Weights of a small GPT-style language model, trained from scratch on English Wikipedia.
Architecture: RMSNorm before each block, no biases in attention or MLP, untied embeddings.
Training: a variant of Muon for these matrices, 128M tokens, 7795 steps.
Each number is 500 + 40 x the weight over its row's rms, rounded and kept within 0 to 999. Layers, rows and columns count from 0. Numbers have three digits each. The size before them is the row's rms in percent of the matrix's.

# layer 6 MLP up, 512x192, rms 0.152, rows 379-388, columns 0-95
096:520430518599492514528485515444455541565490513485484432536528550448507560451468460500501542535516501468471485507563512484464488506535458584475464499530497477482532494533501461535500543539533592544481485486519503522507485500527513518504598523604490468565517587515484493438517541561467495499
080:495556522560443491504488523542529553493462535494513487505510469544470494488499495526492532537483461540487417519497516491522480531445512490449435477613432465494511465510450552476521566432518422564471479524484449536508461439523488530483568505490585481443495544548543532400535505483552486504
112:472524524459487463486447462451507521552529520520442468591554494523481527431493533535552488588532480520453547497495500490435540532528469470541519536498542516531478556455486442500460443445566501527512502573546425474487474503506479478428571516586474534504535474528534414520500502477512521543
098:453546520476507548477472444557508495531476495437463458447540491510519550583459497548494541464514472476415466472506545512479519440570562430506465477539526523566499557517539519475504502502490515494540509577512591490512407511453461532518520558523536521501469526442561486541476511497434444514
079:485520516551569505553461529508509554436415557496454530453515532551489544511485552493500456510468548514503467443470548475476469435431445544512477495572515559548530452475541482463504401512470531493499487455488487444520484483471435517527463555465523397604477508447513551555512450492484484504
097:465478540481512526444458558510513495516481475441578496510454491516471520461440495503555450509536527585485405522498484540548470437521499569508473557534511503506523492490559439473476531511547475561447562441497443514494545512548433543516496518460510562494471502522565500529562529556458506536
085:516522468518557515499490501400513510528520468510584502530429566456453533516459473406509501490405479525467505502519509550500543522622432523489521458406544496531484543531475464508549472553546518545467563487494476473512548449513519571526567529546507534515564486473512557475522470482381509458
106:518525539476548500498531455525463498591507521459503536509553426521477506487529541474477480550499523528517448492538472515526572459469545461540557494481447501504462519464554382544524468524587525504512524514537404443537537461509567467498550480538487506504512547505448520505524569464449484421
102:519582524486480503458493506599533485524578562449491527477549480480416516489493564477415481453441575508505427479410506540526452505524490470531566531500463407507442499470586501522565483480527569537486527528450426472573436457470550500567552483510483521473576471504498456491462528468516494478
099:500510467459504494512480511507443480555514527485465421512468479526503489472511426462452505523502479573526495462455476510499459558431524493468464547462486520532605569467494474536491535503444553489497484525477479498544435534497375565516471501423504456416561519531482486481560519511496488400
# layer 6 MLP down (transposed), 512x192, rms 0.134, rows 379-388, columns 0-95
099:521398527460510477506477513411489544493449520475510444519473542493457478528537507572553444451557513491515540495531528481544479524481521468537408512448462505423566490452468477574497463507536570512470506545540469470532478530474526543473474488483450511476505424529414583534628481488500464483
079:503477505413517469497506482505489431534485493522515490462545490519488516508463582494578484505543518534486499496440478532481479506490512562574480519478539595436529562573508447445524526569512502438463549445521476547528551499478502509487566507578514468575485446511505515472497538517611453489
107:520527495504531517487476494569458501510414443494522517429516511539571495573511472440507483503507551497557542519474537545530528468493485536464501484516505422419451418539460485531513561500491486516533479464498525515500481474479478518512445487478533483494472501412542550526450508530445495447
099:488515512446520555480557575438525493447525512494429476469505558453538567584541477566438486538521452522454531516477473492558476496541501498489506478402452456483477539497433525447478477483425491521403551424457459497583527550465515454575519527465520473454443510469444488502482537508513521448
082:464583507501505524528397547498490541516496461503498470524540463477550506471441404529495444482536462567529536441465474512484448481531509529541492593571486501463484445468484501545530460487464468511507499446588523534534428452521529383440491511462482467502511548454472493481476494521453524510
093:510511499445498466556439519506509465506528576438507546482452475475462465516575406505536455524482544459516440490544504429484468508551496514429502534474517461498487500444476540539381482498528435466520545544508494433492528389409509488484506507487491483529493494594462441476487543469522538511
088:508460472415537454579498507499515512511469572562457534450575450489528483629524522559534499489470494483510436512476481511586479499560478509601486493519426564497450469500514544503419464470483493462495498522434478486539499553482422433519465532477521462451494489568461438498532524520483569455
111:473568497523444523407547522520525474459492548526460513501526414495528538458438513552535482551519501543523561509494552485487544528480461503420429433521567432495524589520475458521539523510515544468568560495539508513520543551585530477575513495498495416483477489522507485519475498570509512546
100:487458425449539563535540500461482503449470520529516484548503534538486421470518511433435501514458490537423461507523517454502487477377485469456465538464479534427523404518528531504521596551537435441488456518495484572447550578533496528512505509519506420514492426436478550481493503449508538564
105:445477485456473473572436492457475445501527507491471527536556521503521508523458456464558470494464462443482534515497503446476439514376407526539463492499483514538566503458466480437480494508495457496512464546475456508548471569508524519498463530456491467494493590547473462461549438392534534468
# layer 6 MLP gate, 512x192, rms 0.146, rows 380-388, columns 0-95
079:563532541455455424522444466559524513431465504510447449509529509445476506508511518511488467490516492527459514564551505539495431484457506483512512463562523506551405532504514525532453491464579520484503535435454464449426413446424456577484572557409565495582418534515474445464483477536528529478
103:556506469442564442474462467385517468480499478448484569474451498486534545506480453532522508521493443502491495521481450490516517444533434467522480496511550462494476482493563498484459465437509462530490402544451426493496540499547470577420511475494450441436469497538509497434504516485477508450
097:481458491478555541456388509511472524461440491475462483510473542452437475491481569546488458412428467500434543540463507516559485490505566443488500519436543472521597507455513489507465552427491493517513549459472453530522507489465474456461493534535488430499483574548485498491455507519451485510
081:461435520528474538491539525504495517556483557552565541555523545537475507456496515462501462452412491519565606477512523501560424503422395519474424533517460454511542477529554550545522537532527497493528546549520445588502537561489477535530572495528458456486511479447551434500469499514477551523
101:611505462498481508460527388493496556512504542528471550481507525455474506517460452433490595528527474561500424466528552537445530505466434432434475441492471548505443534447488541508413456481439514488526433469519445477528571503505382525485512441517488492578501529475566516492542479492494536509
081:526518487536545516490514503482523529514522472544543510561477509538474495480515463567548487538482548485485526455579496538418503456565426537504531427502487502539492568436520534474427527608480443486501460434442362531515546407557473515501570534536529460494517528464508585457509453499499496498
105:449537501576536489567452510484475510581511575521461449573454445471547504506484537567518477512488512445552516476590458472474562424493489385510528454485435569539462541474561456504465468496553562532548480486525558493498549462432530537519505446543481533543431516551541537511512535461491431487
102:436522507514489529526531415453489484449485519426524453423472467572510449421473509433476440524500443470490497525458511511444560509495494469496490551472517530502529548485453626520497481517513531500520556571583521487502488487496500460507496571512513469472574560434554481472485467472500496503
098:519528528468517416535521431470596479472520512476548508557571500415479563477499470509492473578459511474478523446492583537478468540594465404460559485483461462503482493444465483565513544486517474518521546424506509494481538440492442480460568528525519567517505471426490509506514535542518481525